{"num_hidden_layers": 10, "hidden_size": 448, "num_attention_heads": 7, "num_key_value_heads": 7, "norm_place": "pre", "rope_theta": 1020.0, "schedule": "wsd", "final_lr_fraction": 0.05, "batch_tokens": 65536, "dataset": "wikipedia_en"}
Each number is 50 + 12 x the weight over the matrix's rms, rounded and kept within 0 to 99. Layers, rows and columns count from 0.

# layer 2 MLP up, 1792x448, rms 0.0894, rows 395-449, columns 64-127
49 66 58 32 65 51 51 43 63 71 55 33 51 56 55 56 63 58 61 34 44 42 35 55 41 36 42 45 58 34 54 43 38 30 37 67 61 54 56 47 75 52 36 51 65 37 50 20 49 33 54 58 19 59 61 55 40 69 39 34 79 59 61 54
32 46 56 38 58 28 70 52 48 64 25 17 46 39 48 53 68 32 39 58 64 48 46 38 21 46 37 47 76 72 41 36 46 58 35 36 78 79 42 47 44 65 60 46 30 47 46 45 24 49 48 42 47 56 47 36 48 38 28 29 60 55 59 72
67 39 33 61 51 38 43 77 47 44 44 60 34 50 26 39 34 62 52 59 55 52 58 57 51 33 56 62 54 57 37 64 41 55 65 52 51 61 51 61 45 33 40 45 46 57 64 66 41 37 63 61 53 62 44 51 56 48 68 33 46 16 72 56
61 47 59 45 52 73 53 42 28 42 63 40 47 43 59 59 54 50 35 48 49 46 35 42 47 17 64 51 43 50 54 57 40 39 16 72 30 46 37 46 42 39 62 60 46 61 46 42 77 37 54 32 48 67 48 58 38 53 50 55 58 50 36 45
42 58 52 57 68 63 53 76 36 59 39 73 31 69 46 44 67 40 56 46 40 43 32 25 52 45 57 70 32 56 31 73 42 31 41 54 71 57 73 54 61 51 25 70 57 45 44 41 67 46 58 50 57 26 45 38 45 71 49 52 59 59 39 58
64 51 31 42 42 61 44 38 45 46 49 53 57 24 18 55 65 58 51 51 51 75 47 39 72 47 23 47 41 44 38 50 47 55 44 51 52 54 46 68 65 26 36 60 32 18 40 34 43 74 55 51 41 41 51 51 35 65 45 35 44 49 49 63
43 67 74 37 45 49 55 48 37 44 42 67 71 58 52 72 22 49 46 69 70 33 47 55 34 47 54 62 48 42 20 39 49 55 43 40 43 33 23 50 72 44 55 69 51 48 41 33 53 33 57 43 51 51 54 63 44 68 58 64 37 52 61 57
51 55 58 48 53 64 42 42 46 35 46 57 41 67 50 59 51 59 56 51 33 55 55 37 44 66 63 10 66 28 52 50 47 63 38 52 47 60 51 30 59 50 65 45 41 50 45 37 54 40 56 80 63 37 54 41 35 55 57 41 40 44 39 61
35 52 50 35 34 40 55 51 74 58 27 54 49 43 50 52 64 50 40 57 48 35 43 38 50 51 62 52 48 50 36 54 49 51 46 59 53 78 57 62 72 58 60 35 20 39 43 63 60 40 58 50 51 56 53 44 54 54 82 22 64 34 58 49
28 43 47 40 53 68 54 64 48 57 32 69 13 73 76 41 80 55 33 41 68 35 55 47 48 56 61 39 45 73 38 44 55 56 37 45 36 41 61 50 42 45 46 58 63 48 40 47 58 42 52 53 58 48 55 34 52 36 65 59 61 50 62 59
60 53 60 39 41 48 29 36 41 40 56 44 44 60 48 64 33 47 63 38 40 53 43 43 59 52 62 48 31 35 55 51 56 19 24 46 66 58 84 39 58 81 36 54 42 54 62 57 49 49 43 51 58 51 51 50 49 53 50 56 39 60 50 44
40 36 39 43 68 40 47 52 30 34 28 48 71 54 38 60 63 65 52 51 47 49 56 40 62 61 52 60 56 45 44 65 40 47 64 52 46 55 36 55 37 49 40 51 34 22 45 41 54 75 60 46 40 41 40 35 31 25 48 51 59 37 56 58
63 69 46 52 56 43 51 40 64 34 63 63 38 46 62 46 61 33 46 34 44 29 45 47 30 52 68 32 53 60 46 26 65 46 51 61 63 56 49 54 45 32 50 47 36 33 39 63 70 60 46 64 53 73 46 57 53 44 40 47 56 70 45 54
47 49 67 44 30 53 50 66 56 42 54 32 76 43 67 29 45 45 57 33 47 49 54 48 33 46 50 60 62 63 37 56 42 51 42 69 43 74 89 40 59 42 55 31 44 50 54 46 47 50 46 38 38 55 47 44 69 64 58 52 46 47 74 46
39 60 48 49 29 57 40 51 51 44 60 42 60 42 51 40 61 46 62 43 37 33 40 36 35 41 33 52 51 33 50 37 57 51 45 63 54 52 60 28 50 42 43 45 55 54 55 55 45 64 65 63 71 54 51 67 65 67 36 51 30 62 48 54
48 52 47 39 60 56 34 43 34 62 49 48 51 48 23 38 51 38 28 73 50 64 61 54 47 26 29 63 51 41 21 26 61 60 56 47 43 38 50 47 59 21 40 35 44 57 49 52 47 44 36 47 35 50 61 31 64 41 42 47 60 44 55 50
28 87 76 49 50 66 42 44 38 58 38 41 44 52 36 55 72 29 44 55 54 48 47 46 36 34 36 63 45 38 53 63 31 49 43 55 40 35 59 40 71 64 48 44 77 58 65 50 45 49 51 35 56 55 54 50 75 63 54 43 62 55 45 36
57 32 54 24 54 37 60 51 53 57 52 67 40 44 52 36 21 64 36 52 52 62 58 56 29 31 47 52 70 34 38 52 38 56 40 39 57 50 53 47 59 66 67 42 28 47 44 67 58 59 59 69 60 35 39 60 65 47 48 57 48 31 65 60
49 41 52 41 52 48 40 54 47 51 56 74 36 36 71 48 49 51 63 68 48 59 48 58 39 70 38 72 36 53 51 38 27 29 68 49 68 63 56 48 37 16 49 58 43 70 49 44 42 50 52 60 55 48 47 62 75 44 43 61 63 61 33 45
46 68 49 36 37 39 63 51 64 49 51 41 48 44 58 70 42 46 49 32 59 47 56 52 49 22 38 37 39 42 46 47 50 50 58 38 42 40 53 57 44 53 59 76 47 71 70 36 45 62 52 51 60 47 67 32 55 50 53 57 71 49 66 44
50 72 57 42 56 40 66 37 60 53 46 43 49 66 49 52 35 62 60 62 64 53 40 62 41 65 53 51 43 58 54 34 32 37 51 64 48 39 47 37 48 40 61 47 66 44 49 49 52 42 52 62 58 59 41 37 59 59 62 40 61 54 43 46
51 32 47 57 45 33 45 56 40 33 29 74 55 55 33 52 63 65 59 24 53 43 61 51 46 44 25 24 72 29 65 49 55 70 71 45 40 35 61 54 40 47 39 38 35 69 42 69 44 57 42 76 48 68 21 50 60 51 57 35 39 42 60 47
69 44 44 33 42 52 36 52 63 31 34 48 64 58 44 41 20 80 60 57 39 33 47 32 49 20 68 34 31 67 53 60 53 64 58 58 50 51 51 53 51 39 62 51 41 35 61 63 40 52 58 64 73 43 60 48 34 45 57 54 68 47 40 37
85 46 66 64 60 49 49 57 64 48 30 70 63 73 53 49 43 54 42 52 27 66 62 35 65 39 23 45 56 30 57 59 66 44 73 49 55 30 62 70 67 52 61 59 21 51 56 60 40 50 31 61 24 41 67 49 32 60 46 46 38 62 59 56
48 33 77 37 54 38 74 65 48 28 45 57 47 64 47 48 43 41 38 39 50 49 20 73 49 20 75 54 45 54 63 41 43 49 53 55 64 83 50 58 66 47 40 66 42 40 42 74 62 48 55 47 76 26 51 52 53 65 37 40 77 42 70 64
62 45 51 65 64 49 55 33 54 59 43 55 46 52 30 27 65 50 45 54 24 56 65 48 64 36 50 75 82 50 47 66 52 62 49 44 46 46 61 28 50 53 40 52 44 49 47 53 39 30 65 49 46 31 62 43 50 60 45 46 30 64 46 65
61 68 41 51 56 56 42 51 46 49 64 44 61 33 44 70 53 62 57 21 59 55 53 49 53 73 37 48 45 60 48 40 40 47 53 39 46 63 37 29 43 68 52 78 43 72 64 39 60 39 62 65 27 54 71 53 18 48 53 44 64 50 39 60
39 50 63 39 65 30 54 56 34 32 37 56 46 60 43 43 42 49 20 47 33 38 34 56 58 61 40 43 53 56 38 39 55 53 46 41 31 66 48 52 45 63 61 77 52 44 58 59 67 40 49 51 63 44 40 44 22 32 47 52 31 62 57 53
56 50 49 61 56 36 64 34 68 50 59 62 62 72 50 44 58 23 30 47 51 45 40 65 59 24 57 46 49 51 34 38 55 37 42 51 41 50 44 50 59 37 63 66 42 47 44 50 49 56 42 41 55 59 64 69 57 60 53 41 67 43 46 55
55 64 55 50 62 56 43 57 61 40 41 41 46 67 36 43 47 52 46 48 48 52 32 33 48 69 52 56 61 52 71 31 57 74 53 47 47 56 59 34 51 39 37 56 57 37 48 67 60 42 34 48 51 52 42 50 50 90 45 74 40 63 42 59
43 69 76 50 47 44 39 61 49 59 32 53 76 44 50 64 46 55 51 46 47 49 36 61 52 52 53 30 57 65 42 48 57 70 37 39 55 48 44 64 40 74 51 43 43 51 61 52 47 33 61 48 62 24 47 22 43 48 71 63 65 66 62 59
57 62 44 41 53 45 36 64 46 29 47 41 41 44 44 66 42 49 50 47 55 58 43 54 52 64 45 45 57 59 74 73 78 53 78 52 48 24 73 60 32 53 62 52 46 47 70 46 28 61 50 20 33 42 57 81 45 41 59 51 64 53 51 43
35 46 54 57 50 53 71 57 79 52 65 31 50 55 62 72 50 58 70 42 48 46 45 52 44 47 22 46 69 46 55 27 54 83 77 58 86 58 41 66 59 70 65 64 63 50 65 52 54 66 56 44 52 38 50 25 41 50 57 63 47 38 40 44
64 22 53 37 44 48 47 71 58 44 41 34 63 40 36 58 60 45 37 42 37 34 57 40 45 35 53 54 38 54 48 50 17 52 76 43 55 41 64 52 36 77 54 64 39 66 42 41 54 51 24 63 41 60 86 44 46 56 34 64 74 56 75 59
53 45 37 47 32 47 41 52 48 21 55 50 69 29 45 38 51 42 21 57 45 58 27 39 42 47 39 41 66 52 38 32 51 54 51 55 55 54 42 53 41 73 41 37 49 44 75 36 68 48 22 31 38 45 46 56 55 64 62 67 58 39 53 60
26 62 24 46 71 53 48 69 53 58 48 53 56 32 37 41 44 39 38 53 46 48 54 43 58 52 56 37 21 55 32 51 50 45 58 67 55 66 49 57 46 56 51 64 52 31 64 53 68 47 50 61 45 55 65 32 57 35 48 56 32 57 47 39
44 58 57 45 54 73 64 64 27 43 66 54 38 57 48 46 63 61 46 15 41 56 67 37 31 33 56 37 54 58 40 47 64 48 40 41 54 51 50 50 67 52 38 57 50 53 46 44 59 61 41 42 45 38 12 52 50 45 49 58 81 60 49 62
63 33 46 57 50 63 64 25 43 61 37 49 60 67 37 56 43 53 55 55 57 49 62 31 56 44 56 33 61 53 59 57 63 51 38 55 54 57 48 54 35 37 43 53 30 34 61 35 48 70 54 46 34 51 53 23 63 60 27 39 53 65 55 53
37 35 41 62 48 49 33 64 44 43 32 60 14 42 44 58 36 49 73 32 33 56 32 53 45 48 26 49 45 45 58 37 35 70 25 48 68 56 57 59 58 31 42 72 35 57 53 56 65 75 65 58 52 39 54 59 68 44 49 37 49 49 56 40
58 63 66 48 68 60 50 31 72 67 50 62 34 62 49 56 72 73 50 45 72 41 53 36 29 49 47 62 53 45 54 61 54 48 38 73 33 36 32 67 47 58 33 54 49 39 66 26 65 39 58 42 58 72 31 61 48 60 47 54 55 48 57 51
69 54 60 35 42 38 70 50 47 48 29 44 58 55 45 65 60 55 74 58 51 50 51 53 56 43 33 56 38 54 66 42 44 47 41 51 54 40 49 39 64 47 46 55 46 48 46 44 36 41 51 62 33 45 40 36 33 36 43 32 40 39 47 39
52 75 44 48 53 52 52 63 62 28 46 37 52 39 46 43 85 62 48 42 32 57 47 28 40 36 19 43 23 61 44 44 49 32 40 61 50 68 68 48 53 47 42 57 24 57 64 59 60 51 66 56 58 46 64 54 53 45 54 42 49 55 49 45
34 64 51 39 55 45 43 56 43 48 58 48 56 53 58 63 53 57 39 49 63 55 48 59 65 35 45 47 68 71 52 42 41 56 41 56 60 55 74 49 65 65 49 59 43 28 53 60 55 19 42 46 51 61 28 34 50 37 41 62 61 50 53 49
46 60 45 47 53 53 65 50 57 29 36 53 54 56 50 47 44 54 47 59 58 67 56 51 41 54 53 64 64 55 58 67 20 45 51 67 29 48 55 73 66 39 40 49 59 19 58 69 45 36 50 44 57 49 43 35 48 48 44 36 57 64 35 47
57 37 47 64 49 72 39 51 57 50 38 40 45 62 61 48 56 58 69 38 42 47 59 56 82 70 48 44 36 61 62 46 52 59 51 55 58 68 67 35 53 40 59 38 35 45 46 41 48 60 70 59 48 40 30 87 50 58 51 67 71 43 44 46
38 48 46 48 47 44 34 57 44 44 51 55 55 57 59 47 56 51 58 42 46 54 59 52 40 33 62 55 43 49 50 35 56 50 35 55 42 62 46 60 61 55 61 62 35 46 45 58 59 43 59 52 30 59 55 39 53 63 59 51 45 30 47 57
60 41 42 48 54 45 61 58 92 43 47 60 49 81 27 42 34 50 44 43 30 57 39 82 34 31 46 42 43 74 55 75 58 52 38 39 60 41 56 70 73 72 49 35 55 74 50 49 42 62 66 48 55 60 54 51 42 52 43 78 58 55 50 39
46 50 48 51 54 47 45 43 67 51 37 53 37 47 54 54 52 43 54 37 39 54 59 37 47 41 57 56 45 64 51 45 57 43 61 37 54 52 61 46 61 60 55 55 48 60 50 45 52 49 59 30 35 33 63 42 53 44 60 54 37 53 52 62
43 59 28 66 52 40 43 46 50 47 58 53 44 57 58 59 53 38 40 62 43 31 53 34 51 65 52 54 60 23 61 38 36 43 33 49 44 43 27 65 71 68 44 53 40 68 64 50 49 59 31 38 50 32 34 42 48 42 57 56 43 52 59 66
71 50 33 79 46 51 43 61 33 45 51 62 56 54 54 70 59 50 44 48 40 55 54 49 40 38 57 53 54 34 35 79 47 44 51 63 23 74 46 49 45 38 45 67 41 62 47 52 53 30 82 47 60 52 76 41 53 31 74 59 56 38 34 21
44 30 35 51 66 34 54 36 35 32 42 43 44 62 63 51 58 55 37 59 46 52 42 63 59 45 47 63 45 40 53 56 52 64 55 37 50 44 25 58 28 45 30 49 52 45 47 50 31 65 44 57 42 64 47 49 59 37 43 60 61 34 37 52
60 48 49 47 39 67 47 43 38 61 50 40 59 50 81 51 65 39 67 62 56 65 67 48 54 61 48 62 55 40 65 40 67 43 48 54 49 51 53 30 36 43 24 72 53 56 56 44 60 57 53 30 40 50 56 33 56 42 70 61 33 45 49 46
49 44 52 54 36 66 49 82 57 56 52 59 77 61 55 52 36 50 46 62 61 41 74 51 60 46 52 33 41 54 68 59 44 46 39 50 49 63 55 70 59 51 44 40 48 37 50 56 45 50 41 27 54 60 42 39 61 52 45 57 62 34 66 57
62 25 47 40 51 58 64 57 35 49 62 64 52 63 47 41 58 26 33 59 34 52 41 61 40 65 53 35 39 47 45 62 56 37 31 28 43 37 49 44 51 43 57 48 49 49 57 52 53 45 65 61 40 56 61 59 44 39 48 48 50 64 75 66
20 57 44 52 63 41 54 76 54 63 30 56 50 48 41 55 44 63 43 75 46 36 45 37 46 39 56 42 50 55 59 71 43 38 33 62 19 74 42 46 46 41 47 74 26 38 38 49 66 24 49 53 47 51 54 58 34 37 50 28 70 41 42 62
# layer 2 MLP down (transposed), 1792x448, rms 0.0447, rows 395-448, columns 64-127
54 33 45 48 56 34 52 58 43 40 50 44 50 45 36 67 30 58 35 56 53 62 46 51 26 58 63 48 57 30 60 53 41 51 41 50 33 52 64 50 50 57 44 57 42 43 40 20 54 37 55 21 63 51 53 53 40 70 52 51 25 52 50 64
50 40 46 60 57 28 36 59 74 53 40 36 56 43 43 40 38 54 62 55 45 27 57 26 53 52 53 36 38 63 39 67 57 28 38 63 48 76 72 73 46 40 61 47 31 28 49 44 42 43 40 30 75 71 70 53 52 62 44 63 42 52 29 49
45 56 46 45 55 54 41 59 57 47 50 62 44 31 63 62 48 62 54 46 31 55 64 51 47 59 42 56 50 54 59 57 53 28 33 32 39 45 58 38 42 46 38 58 26 48 54 53 36 55 35 61 51 33 52 40 47 44 45 53 40 58 64 48
78 54 34 68 51 43 36 48 41 57 62 51 48 46 73 56 40 47 52 49 49 65 41 09 60 51 71 33 51 37 58 44 52 61 61 47 41 42 43 45 46 47 54 49 49 60 50 35 70 40 36 40 76 24 56 38 41 57 58 32 48 54 54 61
52 38 53 47 70 48 56 33 54 40 49 42 48 54 51 62 62 49 65 56 61 54 58 61 56 53 46 60 65 33 31 36 49 51 34 36 52 56 43 49 40 35 68 44 40 67 37 61 46 36 58 56 45 48 59 52 43 47 68 24 45 56 43 47
35 56 37 49 71 38 66 54 68 36 51 41 49 60 49 48 32 57 42 63 53 59 57 43 50 36 56 60 47 68 54 65 42 70 48 14 57 82 41 57 48 44 63 60 31 50 54 56 42 61 53 39 57 46 38 67 26 46 74 47 62 49 51 65
36 53 61 71 70 41 63 35 63 54 65 21 29 49 31 50 48 46 74 61 49 59 45 48 57 45 38 58 36 61 32 42 83 26 35 38 62 27 46 40 46 55 46 62 60 52 38 40 49 57 46 66 44 36 31 56 35 40 42 59 48 38 54 62
45 69 37 47 23 65 61 47 37 41 34 40 48 38 29 43 51 43 47 62 50 45 51 41 58 70 63 31 43 54 53 69 52 46 43 64 46 65 52 61 64 73 41 54 37 59 38 56 56 61 42 45 68 50 50 60 34 65 51 50 51 63 64 58
52 22 47 49 31 59 58 45 66 66 61 27 59 42 52 34 51 64 52 49 27 42 57 44 54 63 40 63 44 40 49 47 54 42 52 63 42 51 43 46 57 36 65 48 41 39 26 71 68 51 75 56 47 45 46 38 41 43 44 31 57 55 40 24
65 62 46 36 23 68 46 44 53 38 27 61 33 62 55 54 67 49 54 55 41 24 62 39 65 29 51 40 59 54 60 50 61 42 35 50 36 58 43 57 51 56 61 58 55 57 42 44 49 49 55 51 48 65 41 57 28 46 34 52 56 38 41 59
62 31 58 49 58 46 30 31 53 58 59 45 60 44 39 73 65 68 53 88 54 24 47 40 44 66 60 43 46 40 77 62 39 39 63 65 43 48 43 59 55 50 48 63 57 30 58 28 23 44 55 68 44 53 56 39 51 39 52 44 56 48 70 39
24 54 51 60 53 55 40 63 54 56 60 44 51 73 50 42 57 51 56 34 39 72 30 36 50 57 68 44 45 40 70 56 48 72 42 53 61 39 47 43 75 22 26 52 47 47 42 49 40 59 38 39 50 68 67 29 47 59 35 43 62 34 51 38
58 55 35 57 52 37 58 45 37 47 52 59 62 33 54 40 63 20 42 54 44 49 28 60 51 39 56 46 65 62 39 42 51 61 67 47 40 55 52 47 64 51 38 48 32 50 54 35 59 59 45 54 55 84 45 57 53 49 30 49 22 56 41 60
62 35 42 48 56 37 50 55 59 63 42 69 58 63 36 50 61 81 55 45 52 50 71 61 72 33 48 64 63 37 47 38 78 64 47 31 66 53 51 36 65 53 46 23 65 43 53 42 34 39 57 44 44 52 61 68 50 37 58 69 38 55 61 33
61 67 54 47 45 73 44 43 40 53 55 48 52 61 54 46 52 58 71 49 49 43 45 57 65 51 43 59 65 40 45 52 57 64 54 56 52 52 51 52 68 37 42 56 64 49 46 41 48 43 65 54 34 60 53 52 47 58 37 49 30 54 67 43
44 44 63 61 44 64 69 43 28 52 44 47 58 50 54 52 35 60 52 20 38 50 47 50 51 75 73 47 43 45 42 51 50 64 37 36 55 39 45 29 42 38 53 41 71 62 36 55 42 67 70 41 45 38 62 59 40 41 65 61 52 51 40 44
40 63 38 36 43 59 36 74 44 46 58 45 44 47 70 54 71 53 55 67 51 60 55 47 52 54 40 62 51 60 33 43 57 32 43 75 52 51 82 64 46 46 42 59 41 53 67 61 36 49 50 44 49 45 55 37 61 53 41 48 46 33 56 35
37 46 41 45 62 45 54 90 55 64 51 57 46 52 39 56 51 66 48 53 52 54 47 54 62 55 55 55 41 57 49 59 27 45 47 42 43 53 51 49 53 67 54 46 35 46 34 43 68 56 71 58 35 41 71 49 44 58 38 36 41 60 33 61
49 53 61 37 52 47 63 59 66 59 48 45 31 40 51 71 68 52 47 61 56 30 43 69 37 26 43 37 42 53 44 50 39 57 55 56 39 36 27 67 44 54 54 60 46 49 58 36 50 64 57 57 50 50 72 72 73 50 50 59 32 52 30 42
62 56 59 44 48 39 45 36 44 63 48 51 57 57 58 52 56 64 43 50 61 39 51 50 44 52 61 79 57 50 44 61 40 53 62 56 46 54 49 40 56 51 58 42 48 45 46 35 58 64 57 37 59 59 41 60 73 51 52 45 46 45 25 43
46 41 47 58 56 44 39 44 61 55 48 50 39 88 22 57 54 65 31 41 48 11 65 54 38 62 52 25 32 35 36 37 42 41 31 43 69 48 40 49 45 57 76 60 42 58 67 61 54 29 57 62 80 45 36 51 48 48 29 55 52 49 42 51
44 23 62 67 45 49 55 49 42 34 60 39 82 64 68 64 69 44 52 49 37 74 25 63 53 53 53 47 56 47 51 38 62 43 56 55 42 48 48 38 79 40 67 73 56 46 67 59 51 35 50 36 42 53 43 52 40 39 59 48 43 44 35 27
54 45 47 48 49 73 46 59 28 38 45 47 41 48 41 28 33 62 24 41 69 59 40 45 47 48 54 64 35 66 60 68 51 31 33 50 43 59 63 39 45 62 46 59 39 66 47 53 61 72 45 55 55 52 38 50 58 35 45 55 60 81 38 43
67 60 71 67 46 43 62 46 34 55 20 46 90 68 48 52 54 48 38 50 53 71 71 34 48 38 17 32 54 37 57 51 59 54 34 50 43 61 45 60 68 51 73 69 48 50 78 41 67 65 37 74 42 44 74 55 51 45 17 62 63 35 50 46
47 35 55 68 53 39 30 48 27 46 40 58 42 31 31 76 37 51 48 67 41 56 64 48 36 39 74 67 70 63 51 49 49 62 26 40 73 49 26 38 28 69 50 77 38 43 40 56 39 61 39 36 48 64 72 44 34 59 23 50 38 47 46 40
50 63 51 48 56 61 30 49 37 38 31 40 62 52 67 48 48 45 41 50 46 50 47 76 60 65 60 67 50 42 41 50 45 43 57 70 79 66 64 36 63 56 37 28 47 31 66 45 58 51 56 45 73 40 65 22 50 40 29 55 72 52 52 61
64 65 69 57 35 61 26 47 47 45 59 55 64 43 42 73 38 43 29 36 55 50 67 75 32 72 23 68 46 52 52 52 51 41 43 55 59 49 36 11 51 62 64 45 46 51 61 69 41 60 35 59 49 51 57 54 43 51 71 38 60 61 52 47
45 42 69 58 87 52 47 47 52 49 39 33 46 70 43 34 59 59 32 54 62 37 36 50 73 44 60 16 53 61 61 46 52 65 41 38 60 51 46 61 56 44 48 47 52 54 54 61 61 47 53 34 43 53 61 51 38 57 62 44 60 53 50 49
55 48 65 45 61 57 36 55 61 42 70 50 47 46 56 58 45 51 62 75 31 37 58 45 54 55 52 50 43 64 20 61 61 26 38 63 43 42 43 52 53 53 45 48 29 47 49 49 34 66 72 66 44 41 44 57 45 58 54 45 66 50 57 49
32 40 52 35 62 31 35 64 54 63 41 64 42 54 65 60 59 45 46 60 46 56 43 53 41 53 49 63 51 37 46 50 42 63 42 33 65 57 64 55 66 66 49 64 43 56 63 49 69 52 54 68 53 73 57 43 40 41 43 59 45 49 44 57
27 45 57 39 57 46 42 71 60 44 50 40 61 23 45 52 48 55 31 43 40 41 43 60 38 48 54 45 36 47 49 51 59 72 52 55 42 54 56 39 33 51 56 57 58 63 49 59 41 62 50 31 85 40 30 52 52 49 64 73 55 57 55 63
44 76 42 64 47 50 53 50 59 55 59 63 41 46 33 55 46 58 34 47 46 61 53 35 45 55 42 54 67 52 23 47 50 68 60 38 58 41 56 37 60 37 46 61 56 46 66 49 48 34 47 38 50 39 56 37 57 55 50 91 39 45 46 38
41 57 29 55 58 36 66 52 25 59 53 56 52 67 54 52 48 56 48 60 52 52 67 65 62 43 39 46 55 47 37 58 57 44 60 46 47 68 55 33 35 39 46 33 73 50 50 62 32 46 58 52 49 24 62 36 50 66 40 47 50 60 58 51
78 57 59 29 72 47 56 41 58 28 50 44 68 57 55 58 66 72 37 18 49 61 53 53 76 54 53 38 58 14 57 46 58 38 55 53 43 53 64 66 54 29 39 41 44 78 73 71 48 44 69 61 53 58 53 47 57 47 45 52 73 73 56 41
41 35 17 51 55 27 48 34 33 57 64 34 48 30 62 75 55 57 43 27 83 60 60 46 45 48 48 47 55 34 44 48 57 64 64 41 60 47 60 40 32 47 15 34 67 32 68 57 47 50 62 54 69 72 59 50 62 49 50 38 51 71 45 54
61 56 52 58 54 49 45 67 50 37 60 53 43 46 65 34 59 42 36 53 45 36 61 57 54 53 60 45 33 51 27 43 61 70 53 53 41 63 49 38 26 55 49 51 42 41 41 51 44 34 50 52 59 40 40 43 35 38 44 56 46 71 52 29
39 62 63 56 34 43 54 60 57 65 55 54 45 56 56 46 62 70 52 46 52 56 58 45 57 52 35 61 56 27 55 36 53 29 68 40 58 60 39 38 42 57 31 66 46 48 67 48 56 45 42 58 55 59 47 55 53 46 32 54 57 57 41 68
45 64 53 13 58 66 37 51 54 54 48 38 56 58 52 48 56 46 47 69 37 55 32 50 64 39 63 54 67 52 28 52 21 62 32 51 74 78 47 77 39 50 28 66 43 17 59 59 39 42 61 57 52 53 53 38 70 44 37 67 47 46 70 69
41 43 26 40 48 56 48 53 57 51 65 56 61 52 42 58 64 49 56 51 39 55 42 60 59 69 33 54 27 75 51 49 71 47 39 59 45 54 46 52 49 74 40 43 47 47 62 35 47 51 48 55 58 45 74 48 44 53 35 66 50 50 37 50
62 53 56 49 56 60 45 50 56 59 55 50 63 57 42 65 53 53 44 56 41 43 59 48 54 51 56 50 42 66 51 61 67 29 29 76 51 47 63 73 56 51 52 56 40 39 59 56 72 47 43 73 40 60 50 47 57 48 29 37 53 30 53 20
44 64 36 54 58 38 42 34 46 45 55 47 49 87 46 40 74 34 58 39 47 64 55 54 43 46 52 75 48 55 48 61 54 68 47 48 42 49 59 79 37 45 56 59 40 53 40 72 58 49 53 58 42 55 51 55 59 49 70 67 56 44 52 42
52 48 38 43 62 44 43 24 32 59 46 57 54 51 54 68 36 49 72 48 64 57 48 50 56 48 51 57 31 42 62 56 56 54 54 32 54 56 54 52 47 50 58 59 56 18 53 30 60 45 75 73 44 67 65 54 44 29 60 46 28 55 61 60
48 43 23 44 47 40 33 37 59 45 66 50 62 52 40 43 59 32 56 32 77 64 63 56 61 37 61 32 53 63 37 48 38 49 38 33 46 48 57 61 42 58 41 54 35 30 52 60 57 54 65 58 66 65 46 43 54 52 41 47 36 49 46 43
54 52 51 59 38 48 71 32 46 37 40 21 50 25 23 41 46 34 62 68 31 66 65 59 33 53 61 24 58 53 24 48 23 56 30 53 50 53 65 42 33 67 35 57 59 38 68 55 75 57 58 51 57 43 54 37 71 72 74 60 51 37 31 73
29 28 75 58 41 69 39 47 70 45 45 66 58 46 20 63 48 41 66 75 61 52 63 35 41 57 77 74 43 56 51 41 49 43 51 69 51 46 51 56 32 66 41 24 76 32 52 33 76 38 48 80 42 32 78 60 85 72 34 59 65 44 59 47
48 34 40 38 38 47 52 29 19 48 50 39 49 55 58 45 44 66 57 42 46 53 67 57 50 54 52 77 38 64 55 38 37 56 45 54 52 64 50 44 55 45 50 30 46 63 53 47 58 42 74 44 53 40 36 45 51 58 52 37 48 60 45 37
64 27 75 39 52 43 47 44 74 47 48 70 40 77 39 32 60 40 33 46 62 54 30 61 31 54 50 28 26 51 33 46 58 35 53 29 59 40 42 48 62 45 47 37 33 65 36 46 42 41 43 47 61 42 43 49 57 36 28 56 52 79 37 72
45 43 35 31 48 37 44 51 54 60 58 52 46 51 39 53 43 48 43 57 51 54 53 65 43 61 38 54 40 54 44 56 49 48 48 53 54 49 54 39 55 50 41 64 48 59 47 49 53 53 51 43 45 41 65 53 51 54 55 60 47 37 52 60
67 34 50 38 60 65 39 39 64 47 36 34 66 50 38 42 37 50 33 66 43 60 63 75 55 47 58 56 52 39 63 43 58 39 51 47 43 49 49 63 67 66 33 39 41 52 61 59 27 31 46 49 54 44 73 45 75 46 31 34 55 79 54 60
55 46 66 68 70 34 76 57 34 46 49 44 54 50 55 52 38 37 49 66 41 54 54 53 46 57 44 45 45 56 49 64 61 54 33 41 46 38 46 28 35 43 65 55 53 82 46 68 45 57 55 45 63 52 50 26 60 43 23 43 58 57 76 52
63 42 45 51 35 81 54 34 36 58 47 51 60 46 42 46 54 52 32 41 39 55 51 41 53 51 65 54 81 46 51 46 46 43 50 63 39 45 34 72 40 35 33 52 52 41 63 34 47 62 48 43 66 58 44 61 49 41 66 63 42 43 63 56
61 59 49 57 41 45 51 72 43 39 60 53 50 55 46 35 54 23 52 63 63 76 53 19 53 36 42 49 61 62 43 57 44 37 35 56 29 40 43 48 54 36 34 59 53 37 49 54 65 52 55 39 56 42 23 49 43 24 42 62 65 38 52 26
41 52 58 53 42 46 30 62 38 40 61 48 62 57 51 51 38 62 64 59 53 40 76 32 41 42 57 36 42 41 76 44 64 58 55 62 42 47 53 48 37 77 60 63 43 57 57 76 48 53 57 62 49 68 55 44 65 72 31 41 51 41 68 60
46 52 34 48 69 78 38 56 43 33 54 60 39 36 47 47 32 60 49 59 28 40 45 50 45 54 46 18 52 35 35 38 57 30 61 67 46 32 72 31 47 64 41 50 45 56 53 49 47 48 62 36 51 48 46 49 59 44 19 49 58 52 47 55